Weights of a small GPT-style language model, trained from scratch on English Wikipedia.
Size: 13 layers, 5 heads of 64.
Architecture: LayerNorm before each block, learned positions, biases.
Training: a variant of SOAP for these matrices, 517M tokens, 1972 steps.
Each number is 500 + 50 x the weight over its row's rms, rounded and kept within 0 to 999. Layers, rows and columns count from 0. Numbers have three digits each. The size before them is the row's rms in percent of the matrix's.

# layer 8 MLP up, 1280x320, rms 0.109, rows 0-155, columns 160-199
108:509421520476568533526432386539625505570510502478521429494508489482541483442469450534539517487449470522534519445504431476
096:463579459549417522467474481538459514517469434468484557487485431375322438466463529553572566465502462474548496504526486572
100:546479514504469359452421512432573583467536565541596556615442486489495475466460589489525510577465521525567519457543439456
092:444499568383444479415457519490540469612487503483547372461481616509495535496454547446507514462537653501516486538501501557
099:548541473495495483442393510437525530684436517551606448533466512522444463496513540454457522530484528590445485491501545431
115:527533452399491519430580515524446536583387564510575453475502522380491567495548510583495522471486479461456515488506480518
098:474487530412408383481450461536525564451463495567570465475508483506477511476545493477494524512455521429464459417484516522
098:475489399530367555481491435516570530533528557450625592554420414504451535459514507546426518374543501484487464515492496484
106:465433437470569542541553503485463475450466436615498499598481505537585555534469554600576449448563412508490494543492451490
099:461586478525511482500440404521521519546517459494478504502470404517517573433495538575445520405476511514577485513485455540
095:501514578482590490536548549480455497452587453495419501528467522570459495438442511537471487502474478568534513395563550445
102:468488514566470553593530484441454571506502494520527435522460517496472533512487521605459530419515487469537567593400544514
085:537517519457506446482505479455516490519514439480586504523467558528502486508438492465617547488458478476529426516662474489
099:427444552489525482513543515491567497521582567550514489539484521509494526440473473455500502469449572469481498466451500440
103:512474488478405591425513458553548481565597544517530538535577554524376563467502538518520505486468430462602416436388539405
100:509499497401469563418487533503502472579506483509486540546546474481525480477548541510477526474504388556560512533551481608
099:543441492515508479531474477497583429572507526548477448475561536440556450456507469539561496509494505566505523542450499527
104:486481549562447506552512544538483463519574533464570371471464418536410489595544468467415533519498450489546465466497550559
097:541484489505567406471550526592432475571492510566479537510537509494505523364469479589462544474534551511442441569373594430
098:523542549498523544497486489543540493499539546510466441484503490531542555580598541493484492467473440468478593593453531471
095:521534519513517455492534565442473589505473481479531490482448504479531483367506386413570445487591537609510420435388567549
106:565466457491485529561569479578541425420520435470506535564626485441428547607435503567595481515567500433559421542481492567
094:562512500571422491450443596475426468451462444551553437519552500533566461503498422497457431549433506427518571493444529458
098:435491510516455526543477572462574570601507529459512628454527385512451456515498463515470541527467506475559566539519453555
092:472543607484482563532457479475612507535509514507514531462409490462499512470485498535473492539462521556575547504479542575
105:538486544497517498451576476503431465475550450584411495546475493473463494453437532560552593504517532466495618514488550458
098:523511476544497504457465522461545533525478404466517487435516521424512433456531523520427459447463512531488497433556469410
093:543527472537465413418598591474567469469553459493513523503574452539560522479499515463598560457600589465400501466444500557
091:516559483401499460577554492564502465575542515518532470483456419553496501587485518542526518527589511481473532501543588514
094:530442513512494532457510534463532467576488437515519545510435419493473527504483536467439528504533499547511572537466498477
105:456563488479437520498439502440490468480444513490415419491513635434522549439490542531502504539409472624565463536451442513
097:468517455482405530477523556503416471551565552531531453431558564561561529517492527439553576499499502498617554517470586520
092:530537479512536479479441398446530479544453542555600592510540429488442531462569547533458548414468564453466407551458530449
105:546526511399470528504531539444557485515535542455479541482464499463482572361489430481481458532577516541506530427510478431
103:444529458530463492610559408492550411455569496521607578431488491472499509497493513522503517527495482436500420512493537466
090:536445497549497430572538536530593513541495526617557588479352519520428509460531489466615421478489421403455529479471470428
098:464577421505491515487555549488527551521497490563397512502551541444481629490499531536520562465498510414528567440467473471
090:459451438492415421551524526435490481404490464421518508502438415566446532497521541502620533483449530546501511524549560524
089:533465498447486525576472619489517461570443504591549435474465508508573445493457559568471516501574650480433514428481450531
096:577513431532502659561532624389491562356550493477507545582438539519442418482583556479519433484507532569452495428530474508
092:454540432485555531542546489508391542550536486511442487453384492529518481506531535490571575482536442460454578451468459542
100:543528564440536481527607522540576590505480527533584504490458549478487364467410403468510490394512531442486429538494449510
096:463526491520597529559512513512560477490462576498501511499547479544422548500432474536528457569611521492500501565575492454
100:581564469522525444438542486490550471611503499497490477429523464542469475570562546536539485452579368456514563518486406554
103:432507502464443395464511431471502438506578509525592507483451561541605463409547503442528510464651448500516492524550433535
107:526558489448589543493424548560502466457479506507459626554538469493572523475507504436568559512505553455479513494594473538
096:444512550449534417442459484499512471499525527505448529548481611476476473481571532562443559494554583404523575497521485507
108:517478454562503400497493418516556487516502465511450480552463521464445570594493445520548560611560474465488515587438566478
095:490499389560635472565450519403529576476491463539512562461560511532562519557468446511560611568515472553429453514504522495
101:542568499541479397476485471510520428629535477500394482499564481489434513474583454536454488509556505496580511514522562437
092:471481452532549417527502489456519538527559515463555482489455554507439471560519473581572549443538497577512550523408462646
096:444389501499434506459452574477571545510602521543482612425513482382491494520477463508524538584547556599469442509556587459
097:544512537555490439452499445521604435488521415468462430516660464506495473427483547469567487453520497544570529546474555514
103:472513431518440556481489605481494512519398487564470543577568442564581514537463535550456560490574520430508540512453532498
100:597417477459525479462520543500493499464537472531558446565520586520626459548522431552538468553405534545466579508577436546
105:494516514421498541428463454510545558534433439525532450515470528611433451574462570612528561460508545476570510509581470442
092:385537568533511396560498501506478520518513484570438494525473468419504513511405503447461507404403470450455419598491478522
095:466491597475514453474476471566525471458573575413442488476497434506496475525466512578560405495490491485480479453450486493
090:444503464511552560548455439397532523491535505570383483414459559615452419461449475512458522585427541542455420399516504581
092:589482399537492460527458504499535558452521476572448512496462412539449458422475528579558454503618505552485519533480456454
100:460529412521511487569571633492499621436577489478535484527384499462443495518525526473515504457462433507493514449557467532
107:470648522463507428571562465450474512643447508519502507440512493532512411546537523477544454490485461422563613512522420528
093:564411470524463489502514569479480585495582432501522495409467570596524555513529504537482479561532479422495423536490516563
097:534532441547443571489493519561495481474549521609505533515525495529462502688442546473412412489476592492533499475470445517
097:423455434581551414420429387477499544544425542516498491473377586539553487518418470490557568447529586405516507433538444580
105:549529466501552547500435435521475420452480550526545595600573605484418572449598544512461451561520528547448505576567451507
098:609476540538392505498467535512496482517605499517501510464469488514495529503491523586456503512421470478486501462616526518
106:489458482504493473433491505412510468419547512530566476559391400509434511512499556516516588432443511467487460510455490504
101:543478442573563519478491532471585459472506486463559424563596528496486488575513610542539483466530544511564411526481559593
112:553443504438507452457469568506515494549502470456511541537529563487590518486581444553490536482544493527478521461538460567
091:456451435485539532571528420450492509502492419549506586523612460464556491510460530506522472487457430589476605436556528460
096:531467447585503497437520511514462517517531472482545392542563507509462421486574561580482519554540471511532456452363545461
096:465443486452643505496481457484465475550520424457479593495518465430431474477480514499562492403376527431536551481436532533
095:454556585514452483473489465439494501450556454561537453554569510497482485496461477358508510471461444464486487459509418571
105:516515550532499504552532490503551480476456438473487510588532542520488485351484414527484506460494554478531486439454531458
093:474446461446486472431468430506431487511462449487507496529526498458573512502483364578447542542489590497470465505546540592
113:531523584534488487532582528486509524466429482482534489535611485523488501482624447483521485525473432432488477482445500506
092:473529500452484442442477517458483380486419497501493521551459571469528492447550541512469517391534509463527479465514502482
091:493514557583558508536419456565547520584578529469493527551504549619528459449481601523510473477571523436446514520446488449
095:430526589595560554547456501541537510460452380528522442475464503465477452539497495469582488482517467457580518435497481499
102:486519511475419532572446529553511480491556446447493543486450503578445513382525436413425543524662501480449518476533496496
101:472585397616440456514471450450546565457439485461457472516486421481424430590537503443476636496528431505426527512563429461
105:575478545515513518564515470441489492649441465600469620537546399529527443399496506554505501478483521459533552607539513504
098:471383459502554563429529448469626507487436498557504492516521397495509489430481440466427548459457485455550434569439497521
099:442498572571530343512522513517518477573469507480553503534475545488591453514491559566501405500510501496633407484547505512
105:605466467528617510527495622455495624553462494435428506452579495534510521514522551499477481574545496499491537543510505539
097:544425538492496424453527515550476535513515476618398436532434507558563636461413502583512451504414496469456486492463526561
108:442533492547592541417471483558448615466508543496485518589503476450524580644533585496498521505507532481490510473489529517
100:460517450477535557467578512447519602547447511436491464577444507552505479529541558479550497462534509436543571470546542537
098:504512529572491439561480462477518476445483535575447473489511530404461471472635461486508578593460454569510365516499493553
101:478443479507488562511491539514527546515542498517491506550444447577471543493486504473633445550470475460501382481540484544
102:513542429547448526442506492407436552543462538406471429523581424550533546426551529443566510509547446528526514518442440523
090:524480474514516478439488527613410443489496522545458582505434558451489474515393495426534556553506508548585495484582513509
100:443460485503454491518467462449518543493482500553555505585428505539450480513495365446546461456456519530488470457503547513
092:579515582498478414435485590451505589480540473511452502581542540530508601501490486480521569505579485480578436519549495499
101:505503542515469516579460432503551525493559480439439471480520432556528444461425464458547458493540553360497556539493523514
104:449511481493496500483535503573480594447527523542504554572521459418441468525496422470503443464432491502587503486548518460
099:480514555509429556550495483465507487481487443524652417529499530462504487474477507595502425487583523509540409500527485458
089:529561413473524581445459454451509611430443577469564524511493586564441601572497505548467534532577477527512456424578485535
102:547448541556470491449443561485493450564474445451475542527563506493471410497575404507537532451520482529501529541519492439
092:541511458461542545425494392573497461470473457458435486562559521552508488549517528505459486538557542566442506511555433479
098:479385521588450406510484436511535519506469515491414511496466445499548520483603520565475503497526507488523442596546455544
104:538521495509539389464627524616647425540454432480552470517405531407487494564606427447446543317417511481530456471436389499
098:434602535568534476525543526567559568478499548432426509507494475441450570547542507534501484449567440494559507478476535409
097:467542453512569540487468573408569526409513545498476448504548548642533447463465448549448438502452459496472477606457437533
109:513489472530484535409439482458473587581480475525617414558473486511538446452443517504509487425543524595510500459438543479
092:550550518518470537553554489486528470508507436617510540511482519433444391547539578553495419498547411512494462623573538616
104:477472444568502479508532552497516437509518538571525436497559498574531502553546444473522482519541529585550488499550557475
096:549508618445521575497546417491473529433526500456501517388407482510615530400467359464587451570522571434512615419541497522
105:558599453529484441429528559389445463477544500492481526523517444522477531609556501483489554462520510486510535476452423509
096:556496508500536496557583402541448559477387469520487590465461536501449479458478496493490535535473502509572405553452514643
102:518499451497569481550449495493461551537496479581453546489519492449473530581538706457492625490489487576599567523557517544
106:441516476474509544511595459547505568438495585446471492568530434516539471468486493463475502500535461494521454456492453426
097:562520475461529598558446501468469454561488423548403509496533507476449575506553482545515422472467448308516453503512512458
100:522561533513518508462479505444549428563520554541507539535466567588504427469507476602502432466501428460485485486496507545
097:482499517524540487548498507522527507497485481468562452522451472558530437548470503590645500532575576501599437456532420491
141:491590485547505431586459433422509445579495462568510571420501491512465512555515596539506441507438536430537529474590513504
108:488518520586498558477410451522520543437539473578477554429415345562524490419584436547511472516472525473506476463494501564
095:414533521593419506479513518483537535569604518457545430431505477415429563476489582551467581517450455430378465494479594500
101:485540401511582491507515459467503548433536548519538519625485483457548531531548478507530535464517529415357465566480453449
095:521437533440420491530497508494486439472453506427522473552474568493473516510515462579512580505559503517433555526497407510
102:484501523529533616519476610440544434484444404435420482414440541476396509480498526521518500484447429489583506452489388426
092:537516513500546582524479496399580472387547577532555570484600571486546580467484479497499634500570510431457525530458457542
099:540477544428546516556405504482485577476521437489489498498497479482424539446551450458545420453561509521528503517551660460
107:422487430469460506509472459514515448496531516575489513539510528442468459493493408425443478619585558363451504516543481519
098:480524565596408455379454576470541530428544492475482493500519502510419321436424497557472441369580448418434444427520548480
093:562468535488393502494485475506451542606494484545589468494509530543499418457464542483493473534508508510485500553463422464
097:450453599561560453488502529505492482510513423485516454458553431456493618474579537560606485607514520531518451494427546594
094:487580571426466555531517443562487596407480462460440515493567526576462447507467564471509495537476464551443585552427404499
095:550538434506545455551491571517452590537572486382534474460442517430546455506543529468461461538518484474490440437529512537
094:527462505504508491538445599488427405542565456466552506545475536514451514400584488503449549510502527447616389429490508528
102:481467481515536548543506459504501473459466590526511394546444415466462484545542494402458551439562508511481611422503556533
097:406436552600516484575510521508439554521483543550478486486536529425519441446563412542515497445473475469384476466531471546
115:492602595522474537546504449532515596454493485495582479490506486541463574494652589498486530485571457461504517568477443474
095:434422459490518390491577472496397503490540418580484532448551558430498460450444462507437477505476487557471490483507504427
102:507516417535409553502506466443500539503539493585489456437534496482544480468563609523509494490531558456567461473587512486
093:574437433553589531473513527478503615438545503498486528410556458551522487549484500480479509497492550467534552411497539470
085:458548476439530531535459578465463517494534486527465437370523486437516445474565479553560518502550558487583548483535569475
103:447427487454512492542515524504575418540509494479573598505552492498478514494542520507473485531485536441524480513464503540
098:408589566460483477461486431442416532509488420608514434442544496459477456508426450477534452470463421480496498466503479566
102:449526437465525538588482426511573492465537394588434521573506532540438414428543484480515531462503463452452555394504509429
106:461513518578449444530398558551480452551470569581454501515511523530555466425551488517468493480491428495434524592504480585
097:540524393524496518488455530560447583468543486527532455539527508499507495495504466422595483552532406471584553443481504469
096:530600512439465456551485486490589549473502508551479516534403459528468628463504511499527466477480455530455485468480475462
106:592478529527580495559459477506487440498352520522563502537500536454447458434483414442510434487486520476461479482443416504
095:455387472601508469525541509467450517531546487500447484409546524408445483440497481394568519436527470508519510554534472562
096:534470494521489519383526474562445552453526576576482515540498564382488512560418525478502554468515522553476528500493500505
101:547618581467536529538484436508520573496555518495479443338457518501485541425505493566505521472501460515480616506539496504
092:507465528495494509504468516488521494594522528498615585541501512456505513508446513514465518451430520459498474517509541465
097:497545529566511506483520508483544441433471436466511509522422513547420511495515535512579504372589547438486471427509442450
102:491573419511442500513438471545583491512446456451373524471439472482452434529540472509568551498516527545540518447578478370
099:442474513515533532484579351486532514435471468580597472522559496566469511473592459459443565462597437476504562488491535439
089:509515530470500505517519513510530559444493441539456408538466501459565458524589565492500452496498542506499481542512498519
099:466571570476408508498455508440402434513502513488515444596485542494433501585464476485440462475460442472589434545480539578
128:507457543460577488583426466584562517465611505568478493460552556472527524495500511525528368579558481513539441547491553504
097:504485472491496498582395580527499560528571527490515465501553569611548450461507434487518501540503584506485561498569422487